Weights of a small GPT-style language model, trained from scratch on English Wikipedia: MLP 1024 squared ReLU, RMSNorm before each block.
Each number is 128 + 32 x the weight over its row's rms, rounded and kept within 0 to 255. Layers, rows and columns count from 0. The size above them is the row's rms in percent of the matrix's.

# layer 6 attention query, 512x256, rms 0.253, rows 0-52, columns 0-63
size [ 90  81  89  79  88  90  87 100  89  95 101  91 105 106 102 102 105 105  99 102 109  98 105  96 100  99 105 107  95 102 109  97 107  87  99  86  85  98  92  88  94 100  95  98 107 103 100 100 110  95 102 107  93]
[[115  97 134 133 149 121 150 138  68 122 100 135 153 140 128 113 194  88  80 109 123 112 145 104 128 140 166  77 160 134 108 122  82 134 120  48 136 182  93 116 104 156 107  97 146 105 123 118  86  87 121  87 184  78  87 112 126 125 127  74 112  78 101  79]
 [120 170 120  90 119  62 126 111  92 101  86 142 139 123 151 109 181 107  99  84 192  96 170 105 200 105 122 134 127 161 143 129 132 136 233 134 121 162 152 121 106 132 107  82 131 152 165 131 169 125 127 132 113  94 150 153 189 148 191  90  85 106  99 129]
 [117 151  68 166 150 128 133 163 124 152 165 106  80  99  75 181  78 153  93 188  98 129 178 175  85 135 149 155 100  65 114 147 177 109 158  95 135 117 104  91 122 219 138 154 129 120 143 132  74 110 123 100 177 192 152  95 159 151 137 163 136 107 123  89]
 [185  93 158 136 115 155 107 117 138 114  99 148 101 125 103 206 111 140 127 154 114 115  75  97 126 126 121 204 132 117 187 110 132 148 108  91 145 202 117  91 115 159 122 157 149  93 128 111  99 144 139 112 121 117 197 117 103 145 129 122 186  87 166 155]
 [200 127 113 116 192 152 120 185 121 109 133  69 135  70 102 134  84  78 154 156 145 104  80 194 141 138  53 125 139 140 123 133 124 132 193 105 179 132 131 110 140 135 145 163 129 100 156 103  90 162 101  38 103 153 102 117 176 104 114 153  91 161 113 167]
 [102  91 176 168 113 106 105 130 144 170 111 114 116 101 133 153 167 144 149 105 105 124 145 118 184  96 152 176 125 125 212 149 100 136 131 151 153 165 111 141 138 147 155  43 156 109 131 113 124 149 115 149 103 108 133 136 118  57 158 179 119 102  92  85]
 [167 185  89 191 136 148 103 140 190 164 116 160 117  98 127 176 145 108 102 147  78  52  67 109 153 119  70 144 126  55 112  75 145 154 143 141  80 177 120 126  90 105 168 122 143 105 166 164 175 134  85  91 110 145 122 114 194 143  75 176 129 130 142  67]
 [201 136 157 146 116 150 150 153  98 123  86 106 163 119  92 187  84 143 100 152  93 173  56 147 115 120 104 101 102 169 101 136 159  90 119  62 123 119 107 123 145 173 136 148 133 102  97  75  66 157  91 111 120 180 140 197 159 112  77 189 110  84 131 123]
 [180 143 144 104  92  92 114  91  85 146 120 139 183 187 201  64 144 144 101 136 125 101 101 135 133 164  64  91 146 147 100 135 183 106 156  90 118 107 103  89 133 142 129 120  89  73 128 100 163 127  98 115 167 164 126 138 118 124 161  76  45 104  97 179]
 [112 125  95 123 110 142 127 128 135 188 126 155 237 118 129  68  85 126 138  97 130  81 109 168 134 152  71  75 115 144 113 121 174 106 143 113 131  83 124  90 195 160 137 160 140 155 177 117 153 118 113 203  77 120 105  93 125  73 100 167  86 148 135 138]
 [202 144 173 152 139 123  82 158 127 100 158 138 127 111 111 106 175 141 138 115 106 125 125 160 124  95 128 142 103 175 161 141  99  68 152 173 151 140 156 113 108 157 102 124  77 115 105 185 128 152 125  90 102 148 156 127 111 152 125 112 141 134  50 129]
 [168 154 134  48 183 199 129 131 124  75 130 131  98  92  92 125 145 140 124 109 130 150 121 133 114  96  46  84 159 141 142  86  78 121 143 127 133 138 164 158 139 137 110  85 103 162 104 129 112 188 120 152  81 173 138  78  97 190 139  92 126 176 122  79]
 [165 107 133 128 116 164 153 106 169 130 151 132 165  69  72 187 119 101 105 124 161 142  55 108 112 106 143 144 186 231  68 127 124 102 142 103 139 122 145 196  54  90 106 103 204 103 110 108  79 108 135 129  64 194 114 136 181  93 143 156 143  91 142 138]
 [161 157 173 191  97 100 101 150 123 112 107 148 156 129 123 147 150 129 125 109 102 185 206 112 156 190 167 167 127  94 161 174 143 120 158  95 132 117 173 205 133 131 105 127 129  69 158  67 125  88 105  65 118 163 134 114 170 121 119 113 109 139 158 119]
 [136 172  51  77 197 114 166 150 126  81 113 191  81  94 115 121 163  97 196 116 148  46 162 129 112 128 159 113 116 114 125 121  95  48  94 164 122  70  96 141 134 151 113 149 122 149 114 130 124 122 162 124  93 138 112  91 137 150 114 129 101 130 109 107]
 [157  77 131 205  49 130 137 106 120 170 172 107 120 191 121 145  81 143 114 166 182 134 146 147 121 156 157 156 166 117 158 159 121  83 111 139 148  97 118 119 174 128 120  88 162 140 120 139 167 125 171  94 170  65 129 179 174 105 161  61  43 108 132 149]
 [152 131 164 129 120 100  95 175 143 154 110 117 157 167 201 147 155 155  95  82 139 113 151  77 136  85 166 119 122 123 128 114 124 142 128  91 133 197 159 101 141 101 128 171 134  66 142 119  96 139 154 131 127  71 121  91 106 125 161 104  68 156 122 102]
 [ 99 141 103 140 120 138 125 133  77 155 116 172 164 128 126 109 135 134 118  89 157 145 134 126 112 127 176 106 139 164 115 118  62 153 119 155  96 178 133 114 132 129 158 179  84 120 136 193 122 126 124 124 136 217 120 106 123 128 162 140 153 113 124 183]
 [ 89  95 165 153 160 152 150 143 138 147  84 155 161 174 137 109  92 130 149 131 136 127  66 157  98 103 108 143 117  95 131  75  71 116 136 137 150 122 105 124 122 137 107 111 101 136 162 128  90 111 171 119 119 113 144  58 107 150  86 117  77 171 156 103]
 [123  89 121 128  69  97 132 109 171 121 127  69 153 167 126 105 105 120 136 109 160  92  95 128 181 109 163 133 136 143 107  75 176 117 125 138 121 113 184 142 112 125 165 117 158 124 132 142 164 137  94 148 152 153 138 153 116 183 114 116 163 147 216 114]
 [123 161 109 103 101  95 126  97 111 119 107  87 164 139 107  72 143 109 104 122 129 136  54 130  64 113 132 106  60 137 140 149 160 125 144  38 123  76 133 100 105  99  93 160 102 160 159 139 116 149 143 133 116 166 104 142 180 215 167 147 125 180  95 114]
 [ 93 197 131  44 128 110 145  35 118 119 111  79 131 121 155 181 167 124 109 143 194 113 129 154 174  75  88 158 131 147 131  90  84 111 119 130 106 128 125 132 148 173 148 162 131 202 104  92 186 118 176 131 113  80 114  77 134 156 156  80 129 104 187  17]
 [182 146 103 125 158 124  93  99 145 146 126 103 146 104 139  77 116 152 138  83  80 106 128 175  49  92 140 136 140  95 108 193 141 174  97 143  99 116 182  96 109  57 175 122 141 170 186 118 184 142 110 144  87 109  97  87  68 181 163 158 184  77 177 135]
 [190 166 116 153  78 106  75 112 109  86 178  96 187 104 153 111 154 147  95  82 118 158  86  66 133 115 100 137 149 105 132  92 138 135 146 174  92 122 203 175 131 110 147 156 157 141 146 103 113 122 113 130 147 164 148  78 113  97 169  90 161  84 133 104]
 [107 136 135 127  77 117 139 120 122 157 150 156 137 128 137 147 168 110  76  83 171 148 146 139 150 163 127 162  81 145 116 169 150 122 118 101  65 152 127 156 147 130 114 109 134 158  56 121 103  72 130  52 138 153 148 132 103 162  60  83 155  46 103 151]
 [ 87 111 156  28 134 128 150 120 108 142 123 177 116 156 171 152 153 154 128 115  72 139 134 143  89  74 183 147 117  98 144 132 135 164 111 162 114 138 184 157 173 142 144 131 113 181 105 100 148 117 126  95  53 200  67  85 110 120 171 111  77 138 114 192]
 [125  99  85 129 166 122 132  94 137 146 142 182 112 115 168  99 119 164 143 129  66 161 144 123  63 196  85 126 148 118 165  23  93 150 168 140  84 106 179 166 115 100 109 103 136 126 107 161 118  82  89 156 172 180  92 218 128  91 110 136 164 129 140 132]
 [134 127 178 134 114 119 142 105 145  66 154 118 102 152 101 133 139 129 147  60 123  55  82 155 112  54 130 136  94 207  63  57 144 129 114  88 148 143  75  81 123 109  83  99 181 137 113 160 100 110 169 195  85 127 133 172  98 141 155 154 121 131 126  76]
 [111 123 137 126 116 117 128  85 129 146 137 140 150  43 113 141 112 139 188 117  91 141  88  95 103 118  53 128 149  71 107  91 141  81 132 190 154 158  95 129 103 104 151 156  46 101 155  86 112 145  70 168 139 178 111  92 126 152  45 134  98 111 132  65]
 [187 124 114 135 158  89  89 120 154 123  84  84  42 164 109 146 132 153  61 181 103 114 101  69 109 134 104 110 158 100 159 112 169 129 188  97 132 207 111  94  95 104 120 108 140  85 146 119 147  96 109 124 120 195 129 125 150  85 151 122 139 124 114 124]
 [165 110 136 115 121 151 168 125 124 111 149  42  89 173 118 197 162 140 126  99 122 148  33 108  77 137 165 105 120 112 112 134 122 119 155 110 123  84 126 136 124 173 156 155 129 100 107  59 125 156 143 112 171 172 101  90  94 147 124 118 122 123 140 112]
 [ 96 155 178 124 106 126 110 161 131  98 140 137  90  96 121 127 134 110  83 141 121 150  63 142 104 133 135 133 131 147 106 195  71  90 144 127 143 193 158  96 107 131 158  97 118 127 108  79 200  88  87  75 108 178  97 117 113 115 138 117 127 125 177 108]
 [141 102 166 121  70 100 128 141 111 135 179 121 189 146 164 124 143 108 104  45 169 104  53 111 188 122 175 149 186 126 139 138 113 150 120  74 115 193  84 113 164 126  95  77 155 133 128 121 129 126  76 111 123 111 125 132 104 119 124  71  62 136 131 121]
 [163 131 194  99  66 113 128 153 121 116 165 105 163 105 158 109 137 106 112 111 122 124  80  97 120  92 164 112 170 158 139 129 120 138 123  92 174 214 128 100 129 131  53 164 104 183 175  66 111 157 101 113 122 138 116 118 131 127 109  89 105 132 117 176]
 [105 108 119 143 131  94 156 172 105 150 119 132 147 192 120  98 135 118 116 123 133 113 158  90  99 129 148 116 103 198  96 101  96 160  62 152 118 150  89 110 151 112 153 119 115  78 107 145 103 140 176 122 174 151 140 166 118 111 155  95 126 112  95 134]
 [120  75 130 123 207 178 160 115 148  99 130 143  85 128  69 129 132 142 140 103 104 162 106 184 127 170  96 160 117 109  94  87 103 156 106 153 140  84 182 152 195  94 162 146  63 108  72 160 140 115 146 143 118 173  82 107 144 135 114 147 210  97 130 132]
 [ 83 125 118 165 158 157  70 190 120 175 113 156 175 138 105 140 151 110 159 130 159 144 185  82 133 192 163 143  95 118  40 140 136 141 145 152 202  95 150 138 131  61 117 142 172  82 117 170  80  94 123 116 153  88 143  88 130 113  99 197  53 174 153 158]
 [137 118 158 133  61 155  99 150 112  85 113 137 144  86  77 114 168 137 168 163 156  98 132 159 128 192 142 114 148 151 141 124 124 101 182  95 186 128  90 115 156 130 139 159 124  82 134 130  76 136 101 161 103 140 149 184 192 134 114 170 105 138  98 118]
 [ 94  83  98 132 160 114 158 167 141 133 102 155 101 152 111 135 156 136  87 168  83 116 134 131 156 128 139 151  70 106 104  96  66 145 124 161 134  97 135 134 116 158 150 138 103 145  83 156 108 130 117 144 163 161 178 108 106  78 168 131  96 119 115  98]
 [165 196 121 162 136 136 102 101  73 184 146 122 142 111 118 128 144  93 121 170 125 142 169 100 143 127 142 112  93 137 125 127  70  76  50 162 150  87  73  41 104 188 141 106 136 139 172 158  54 152 135 101 136 109 108 131  84  82  86  81 156 159 132 139]
 [141 195 129 153 125 172 103 116 110 156 175 144 166  46 130 163 147  69 107 161 106 140 119  90 139 225  98 126  88 125  73 103  68 108 129 113 143 169 135  87 180  99 128 147 200 144 154  76 135 177 118 127 112 144 108  95  94 121 116 164 127 138 122 119]
 [133 113 175  89 105  93  83  77 108 123 146 182 133 155 130  86 126 142 135 138 131 108 144 130  73 133 151 165 175  90  52 111 112  96 117 177 137 105 154 112 129 124 145 128 141  58 113 104 142 118  75 102 108 190 119 135 147  64 185 119  93 137  64 117]
 [103 171 103 115 166 116 158 107 137 101 124  91 130 141 146  65 130 148 147 134 148 128 175 153 161  43 116  89 151 153 162 161 125 146 123 120 152 123 124 123 114  65 108  95  89 127 100  96 108 145  85 182 158  88  97  83  98  75 127 107 157 119 127 146]
 [ 92  51 128  88 174 128 100 153 105 105 111 125 123 159 152  69 176 117 183 156 161  57 140 147 166  82 160 142 128 146 163 100 137 103  77 171 159 182 153 161  93 104 128  97 123 138 102 111 127 137 187 135 150 134  64 102 161 123 154  83 142 104 108 166]
 [132 171 151 107 186 115  73 107 155  95 115 138 113 136 141 136 148 129 237 196 113 162 155 139  77 116  85 187 158 116 143  95 174 129 115 112 117  84 149 123 138 100 109 125  93 137 158 149  67 126 129 137 150 165 102 100 149 109  85 127 188 136 112 168]
 [121 136 133 134  89 141 154 172 116 165 182 108 151 197 112 170 139 115 125  85 130  84 140 131  96 141 124  66 154 155 130 136 116  82  31 126  93 114 116  72 203 143 156 120 155 105  91 125  89 106  59  89 171 127  64  88 127 132 100 127 113 135 143 110]
 [137 205 176 135 132  76 184 146  94 176 101 110 141 172  93 162 154 170 127 139 170 150 127 100 112 152 107  82 158 128 122 189 118 115 127 143 115  84 189 159 163  97 161  88 168  66 126 106 184  96 139 139 126 162 120 138 159 137 152  95  89 141 132  82]
 [ 70 103 120 158  58 117  83 122  91 137 177 178 144 169 121 157 186 196  74 131 132 172 148 149 130  93 109 143 113 106 157 137 175 150 100 124 105 108 141 130 145 120 156  98 184  92 105 116  94 152  97  91 100 120  62 103 101 147  95 122 125 118 183 124]
 [ 80 155  83 133 130 138 148 167 158 163  93 154  98 129 104 158 138 108  65 111 151 126 112 132 106  92 158 156 121 179 135  96 116  68 128 105 175 121 103 168 164 154 127 134 152 146 146 156 121 145  90 114  93 165 131 122 197  84 114 167  97 131 186 100]
 [117 103 173 106 124 118 125 179 158  75 114 179 146 110 128 161 134 184 148 147 154 126  77  96 142  86 143 205 168 145  95 139 151 117 145 155 114  98 150 152 161 157 101 126 152  94 161 127 102 177 104  77 211 217 139 121 107 124 148 101 135  92  87  92]
 [123  66 103 118  77 143  96 128 146 156 136 128 118 139 123 110 130 101  59 112 135  91  62 134 144 106  59 102 123 123 179  72 138 141 115 109 139  82 174 145  76 106 129 152 137 172 113 165 158 127 104 130 150 107  56  82 120 109 108 111 174  85  82 145]
 [148 105 179  62 119  86 172 103 140 133 125  84 112 178 141  98 124 111  79 119 115 149 141  78 112 139  92 137 184  97 147 117  85  74 115 152 131 185 161 148 117 100 121 122 134 157 122  95 100 122 147 112 119 153 130  95 114 156 123  70 202 141 105 121]
 [137  95 103 116  84 137 125  96 177 101 144 114 184 163 125  56 151 121 124 146 202 119 169  94 104 109 153 117 155  97  88 133  77 113  97  97 122 135 146 110 104 152 135 112 134 109  61 178 110  47 147 130  48 155  83 105 133  61 134  88 207 130 116  94]]
# layer 6 attention key, 512x256, rms 0.253, rows 0-51, columns 0-63
size [ 93  82 104  86  84  92  97  96  91 100  95  94 104 105  98 103 104 105 110  96 102 106  98  98  97 102 108 101 100 100  99  99  92 102  96 100  92  95  91  88  94  95  96  93  95 100 105 100 103 110 103 109]
[[164 196 140  79 172  96 151  88 163  98 153 158  70 133 139 150 119 158 159 103 146 145 177 140 115 126  64 108 131  92  93 120 156 118 102 160 179 103 143 140 142 127 199 187 126  89 105 169 124 150 144 152  87 160 125 158  99 195 120 223 152  91 209 116]
 [102  96 143 160 131 165 174  87 158 135 114 108 145 137 120 135  96 144 134 197 123 129 127 146  95 132 137 146  83  90 149  62 164 111  95 143  96 106 101 135 155 145 173 135 142 161 143 178 142 144 169 159  76 126 143 106  86  95 149 134 194 127  98 128]
 [180 136 100  93 134  48 136 120 129 141 146 150 123 127 133 115 172  83 118  65 173 124 149 133 134 138 182 118 128  85 119 124  43 109 179 121 124 105  99 127 132  94  77 119 152 117 154 103 139 149 117 172  58  73 101 215 154 142  78 161 158 130 141  91]
 [ 73  88 129 184 131 123 171 213 124 157 144 140 136 135 166 158 161 135 157 117 133 185 147 101 201  54 131 155 169 155 147 125 101 122 131 153 156 188 117 102 101 111  97 150  75 162 104 105  88 133 138 116 140 146 107  78 165 130 135 105  57  81 124 147]
 [121 166  79 118 107  72 117  82  86 169 122 144 154 121  80 102 124 155 114 132 186 109 117 176 153 139 171  87 112 127  91 134 163 119  74 118  82 104 129  97 216  99  91 138 139 191 154 146 146 130 124  97 143 105 136 198 155 128  74 156  89 147 185 107]
 [111 173 162 140 132 145 181 174  95 172 103 112 102 165 158 194 111 125 134 151 130 126 163 111 124 141 151 123 161 123 130  73 145 154  67  81 130 169 159  61  83 130 120 141 105 154 135  85 167 128 176 127 137 156 148  70 114 125 126 101 126 103 140  98]
 [117 144 131 102 103  72 146 106  98 172 130 119 177 208  54 120 113 173 113  88 153 142 116 113  85 103 152 105  99 102  38 127 131 136 116 128 118  90 100 148 123 100 110 131  90 101 173  75 116  77 121 121  94 114  90 157 125 109 113 177 123  69 129 156]
 [125 110 143 103 128 127 141  87 155 145 147 161 114 164 114 122 134 155 152 151 137 174 138 133 110 223 109  96  40 133  76 233  75 159 126 172 106  88 123 120 186  97 148 141 132  95 127 154 158 122  72  64  99  67 151 131 124 122 159 150 148 121 112 122]
 [155 111 143 123 140 148 106 205 109 100 148 123 133 116 159 118  56 121 171  92 106 144 100 147 145 102  52 100 102  73  98 127 143 142 164 132 109 129 103 123 121 144  70 118  58  63 156 118  99 154 118 137 156 101 108  52 162 112 106 127 113 140  99 182]
 [168 191 122  82 126 134 123  90 104 161 110 145 147  97 195 100 128 135  81 134 146  84 104 104 116 160 182 103 154 165 128 163  72 147 139 194  85  44  72  86 154 117 112 148 102 110 176 151 140 132 146 105 119 131 141 183 150 130 122 150 119  96  73 153]
 [131 145 105 102 177 111 102 174 135 192 120 131 131 194 133 163 130  91 167 134 126  85 124 154 159 114 110 130 118  99 132  87 127 118  87 141 182 173 148 116  74 104 132  71 124 104  72 101 121  82 158  90 170 144 164 159  75 129 148 125 146 119 168 142]
 [ 64 101 125 132 128 135 132 120 199 161 122 118  38 118 149 190 163 110 108 133 125 129 145 137 104 142  82 114 159  93 150  95 114  73 191 121 150 110 145 124  81 159 107 123 162 119 115 107 118 115 167 112 134 145 151  66 154 132 143 113 160 122 123 160]
 [ 64 110 135 196 103  96 156 159  99 196 121 173 144 139  49  91 110 134  81  90 199 160 144 103 112 158 160 137 126 192 162 169 139 124 160 165 139 151 145 111 141  87 127 105 191 128  77 121 135 185 146  85 104 144 117 124 125 128 102 104 158 131 132  82]
 [ 81 129  75 107  84 147 151 141 156 167 165 119  64 155  85 122 153 133 187 171  99 142 175 111 137 101  65 142 131  91  97  90  48 140 125 173  79 131  92 102 142 129 110 186 187 134 101  99 157 177 103 136  80 149 107 174 148 120 100 118  64 140  77 155]
 [ 89 136 132 170 153 109 121 151 126 155 146 162  98  99 147 142 128 136  95 147 103 126 113 104 157 162 153 116 112 132 118 117 129 168 120  90 201 112 119  95 155 104 149  88 161 144 115 140  44 106 138 174 137 147 157 126 118 126 140 111 136 181 104 138]
 [154 154 151 126 102 141 145 154 162  78 164 155  68 147 143 128 140 136 115 125  55 117 136 132 159 104 103 141 138 103 125 161 102 161 168 150 127 181 110 117 185 151 134 156 108 119 187 145 140 157  67 120 118  55 117 189 111  85 172 163 138 155 153  79]
 [108 129 155  87 123 154 176  86 154 166 199 143  91 108 147 120  81  95 152 180 113 158 130 151 128 185 161 131 124  85 138 130 110 184 165 114 145  84 110 100 122 132 101 145  75 115 100 107 125 132 146  84 105 109 107 190 108 124 135  60  97 161 168 112]
 [ 89 104 152 151 125 127  49 174 131 168  94 125 129 135 118 138 129  99 109 182 112 128  84 127 120 121 166 107 166  47 207 152 157 178 109 151 138 129 136 139 126  71  79 113 184 158  95 145 135 115 175 161 158 121 191 148 154 140 155  96 126 215 128 128]
 [113 161 106 124 153 122  82 121 102 183 135 125 112 142  77  86 100 176 154 160  97 114 144 153 108  89 145 118 118  87 102 108 166 114 136 129 122 141  96 124 118 118 109 131 101 128 130 177 171 162 144 147  93 183 210 168 133 126 169 124 138 153 114 145]
 [133  61 114 150 202  54 144 126  68 142 131 100  87 111 110 106 118 109  40 148 131 124 162 120 135  71 104 177 123 112 131 144 163 168 134 200 136 134 102  75 157 167 154 140  99 144 150 150 119  82 127  56  89 146  91 128 116 107 151 124 148 128 117 161]
 [106 153 153  85 191 139 117 102 154 132 104 105 157 158 195 150 146 162 172 173 120 164 172 153 102 120 107  96 121 128  99 134  99 192 111 191 157 116 139 161 115 122 137  88 160  98 147 116 112 165 177 146 131 123 100 105  70 161  69 194 145 182 115 175]
 [110 142 108 134 128  94 129  84 121 102 130 117 175 145 113 142 129 139 128 159  92 186  73 174  44  96 179 135  86  85 106 114 109 144 119 128 104  92 133 116 145 131 128  61 120 170 180 101 101  75  79 116  61 116 145 105 121 118 131 112 161 154 167 141]
 [ 99 109 133 114 106  94 124 119 161 113 180 107 101 128 152 113 148 152 137 114 178 178 125 135 147 124 106 141 143 133 160 162  96 145 191 132 134  86  74 160 152 168 110  72  87  97 134  93  72 113 189 134 166 114 130 130 158 135 150 128  76 142 127 160]
 [171 105 168  82 179 121 170  58 122 167 152 119 116 181  98 116 115 137 180 143  96 117 135 118 177 143 109 143 142 106 143 187 156 101 145  98 111 112 150  79 173 163 136 118  87 131 122 124  45 170 153 104  84 104 124 185 125 123 133 131 168 123 118 125]
 [149  91 182 151 126 149  82 157  87 123 114 167 128 142 104 124  85  97 136 100  77 143 147 151 121 126 117 106 165 146 121 158 125 154 118 124 136  75  91 141  49  99 125 131 153 145 126 122 134 119 133 135  70 143 110  40 100 163 165 140 100 167  96 115]
 [120 136 120 138 154 113  54  95  91 126 111 117  99 154  93 174 149 149 163 106  92 106 189  88 122 129 155 107  88  56 110 106  73 140 135 154 174 129 148 134 121 161 169 118 126  98  57 129 152 153 147 116 157 167 206 133  62 162 138  95 127 174 182 159]
 [ 73 107 132 129  66 135 115 172 112 180 168  82 108 177 132 146 107 104  92  96 124  98 136 104 183 155 117  93  77 130 127  82 140 109 138 151 119 140 150 152 142  84  96 149 107 149 116  82 149 161  75 114 103 104 113 134 108 124 162 137 128 153 111 121]
 [ 90 119 166  70 133  67  70  98  94 106  93 114 110  80 126 111 136 131  82 112 142 164 169  90 123 129 187  93  93 111 111 104  69  76 145 134 143 177 110  76 131 119 163 103  95  92 134 149 122  53 134  56 118 130 112 188 113 102 135 140 174 192 140 132]
 [176 136 177 192 126 123  69 140 137 152 160 199 142 144  94 146 168 151 130 102 160  83 156 169 138 128  85 115 150 131 113  68 141  77 179 136 100 123 103 186 164 120  95 134 138 108 118 116 107 132 168  92  64 112 122 198 148 118 166 161  89 124 155 149]
 [127 164 196 100 135 121 172 177 119 159  81 165 144  89  88 111 106 114 138  96 101 101 121 123 165 201 152 159 150  89 125 100 125 132 133 137 167 134 141 135 130 133 138  93 192 133 119 148  91  79 123 124  57 112 136 132 129 141 166 142 158 108 131 124]
 [121 137 140 130 151 121 130 123 167 159  78 120 145 121 171 128 122 156 150 187 136 161 140 139  90 170 152 113 122  94 107 172 152 120 149 158 131 126  77 134 169 142 127 155 108 148 189  98 116 130 108 166 122 128 101 131  59 116 147 108 182 140 102 135]
 [129 138 169 132 183 157 187 115 134  74  79 187 124 126  73 109  78 130 142  94 102  87  90 145 176 165 150  89 176  85 144 113 171 157 115 113 112 120 122 120 136  97 167  70 101  96 184 176 123 103 166  96 110 101 126 168 185 130 115 126 152 146  74 105]
 [ 89 204 199 120 128 172 146 145  83 116 129 121 148 138 161 131 166 108 106 158  71 159 162 117 161 116  63  91 130 141 135 126 152 130 132 161 120 180 176 183 118 163 113 107  74 154 172 136 154 139 138 134 170 125 156  66 142  91 143  64 147 156 152 205]
 [ 73 153 162 161 162 196  81 167  84 171  92 130 157  88 155 139 121 130 100 152  71 140 136 114 120 142  97 148 101 130 211 129 118 151 183 166 165 162 168 168 132 187  54 149 100 114 133 130 136  97 155 154 152 155 151 115 141 100 136  69 187 178 129 170]
 [167 164 149  27 113 106 137 114 133  90 137 114 108  96 133  86 118 187 117 163  98 128 114 211 169 120 125 168 136  85 101 145 141 125 170 106 125 145  91 137 148 126 135 153 119 156 176 131 109 155 108  95 148 126 136 132 184 152 156 204 176 159 132  76]
 [152  91 169  86 112 107 176 130 132  87  78 166  90 164 100 187 144 139  59 116 200 115 139  62  88 161 130 146 142 141  85 143 101  95 149 116 125  84  51 104 146 121 100 129 164 133 114 172 114  98 114  52 121  88 139 164  83 165 141 211 109 137 109 113]
 [137 182  77  82 182 101 138  95 145 139 116 111 182 139 101 114 116  92 151 159 134 139 118 197 132 140 103 141 134 157  91 156  69 135 146 125  99  99  88 188 151  88 144 185 168  81 137 145 167 131 103 147 131  88 146 191 117  70  56 145 134 108 136  92]
 [ 51 174 121 170  95  77 118  93 196 147 125  96 163 149 156 133 131 168 131 102 104 106 120 106 121 183 102 123 132 106 144  89 144 169  80 135 175 142 139 119 110  84 111 173 127  88 157  94 136 141  99  98  90 158  57 117  84  98  68 149 136 149  99  83]
 [137 153 131 119 174 172 129 120 170 159 124 108 195  77 121 195  83  93 125 134 163  82 108 132 126 149 143  89 138 113  96 100 143 104  61 108 114 133 116 126 159 117 224  81 125  76 136 127 158 134 178 114 130 137 160  85  82 118 196 101 180 124 112 188]
 [ 55 136  99 103  62 166 103 157 131  45 179  76 130 172 166 181 156 164 122 142  55  63 134 143 107 113  93 141 126  76  93 127 166 182 110 113 150 150 180 134 118 148  93 152 145 153 166  96 133  85 139  88 117 136 159 158 193 108  91 173 141 104 157 170]
 [143  92 134  59  79 129 152  94 109 142 102 145 160 171 110 117 120 208 127  80 126 107 114 108 122 108 144  88 155 111 104 144 145 132 138 184 119  53  93 198 119 141 100 158 146 134 167 165 143 128 114 154 112 112 116 136 211 200 139 146 129 106 137 137]
 [154 154 173 132 117 139 119 140 169 166  93 134 132  61 153 118 130 144 128 142 141 124 152 123 116 107 128 134 160  79 194 193 113 155 151 146 127 120 114 140  44 122 169 157  91 169 174 137 125 133  87  90  49 141 184 111 151 130 137 103 154 150 144  88]
 [158 132 114  73 139  95 123 142 123  66 129 120 113 147 131  64 135 131 164 149 134 116 141 108 172 163 127 135 113 162 133 122 103 120  76 145 140 204 149 106  98 177 171 141 101  93 137 165 104 147 168  94  60 111 165 143 131 125  76 113  96 148 112 157]
 [133 131 121 118 150 124 128 143 167 142 136 110 162 100  82 133 118 129 138 184 146 130 140 138 165 107  84 175  63 118 114 133 105 167 141  75 100 109  90  78 144 120 132 143  80  83 122 128 173 128 126 142 117 123 121  69 140 119 107 163 154 152 132  85]
 [139 210 108 147 120  87 148 122 159 144  35 122  76 153 193 142 122 168 109  68 171 140 190 127 182 138 102 160 118 100 153 110 115 118 158 129 117 117 103 117  58  87 148 150 143 136  83 143 135 148 104 156 122 137 120 148 113 100 117 110  81 107 131 132]
 [128 207 176  71 137 164 122 102 147 168 137  68  61 104 132 118 102  80 136  88 119 112 131 162 135  79 139  76 149  91  92 150 144 115 154  83  68  76 108 167  93  85  98 123 127 117 176  99 129 129 158 120 146 139 171 136 171 172 103 158 185  97 103 117]
 [118 123  83 143 109 149 111 163 179 128 103  88 100 128 122 130 131 144  67  87 128 101 162  78 191 124 110  84 138 138 186 168 140 112 109 125 179 176 114 143 120 188 218 134 133  96 152  79 110  69 173 120 109  87 150 153 189 117 146 116 131  85 119 131]
 [105  94 130 161 123 176 128  86 122 180 170  85 174 118 151 162 160 143 138 151 123 126 104 128 129  76 124 177  98 129 187 102 118 127 112 110 162 135 152 140 126 105 117 120 126 163 119 149 132  93 174  91 152  98 110 142 136  82 161  43 123 132 107 119]
 [125  89  87  84 112 127 154 163 133 141 127 170 129 158  76 137 107  73 159  97 135 136 197 124 159 155 120 117 120 104  84  52 105  74 147 134 143  17 130 142 123 197 104 121 110 128 158 133 137 157 106 150 159 166 129 194  96 101 113 177 130 125  90 186]
 [141 102 137 104 128 121  97 127 114 156  66 113 132 116  93 131 122 158 155 146  42  92  72 141 134 164 103 126 126 152  83  88 113 125 125 155 182 113  91  71 109 117 163  63  95  97  95 196 184 188 155 145  46  55 156 167 119 105  80 156 157 189 107  77]
 [133 121 128 140 112 110 171 144 111 168 159 141 155 129  46 121 112 137 147 189 163 152 151 154  93 129 129 115 188 161 109 118 125  97 161 124  91  49  71  99  88  84 107 112 146 122  95  91 126  66 157 158 117  99 157 107 128 172 107 181 112 200  92 159]
 [ 87 158 136 117  86 106 143 129  86 126 129 127 176  90  64 137 162 153  99 133  98 132 116 121 126 115 152 117 110 147 158 126 114  88 124 126 169 145 191  87  61 143 136 103 109 141  88 150  85 143 124 164  94 188 173 124 130  66 154  93  72 109 161 158]]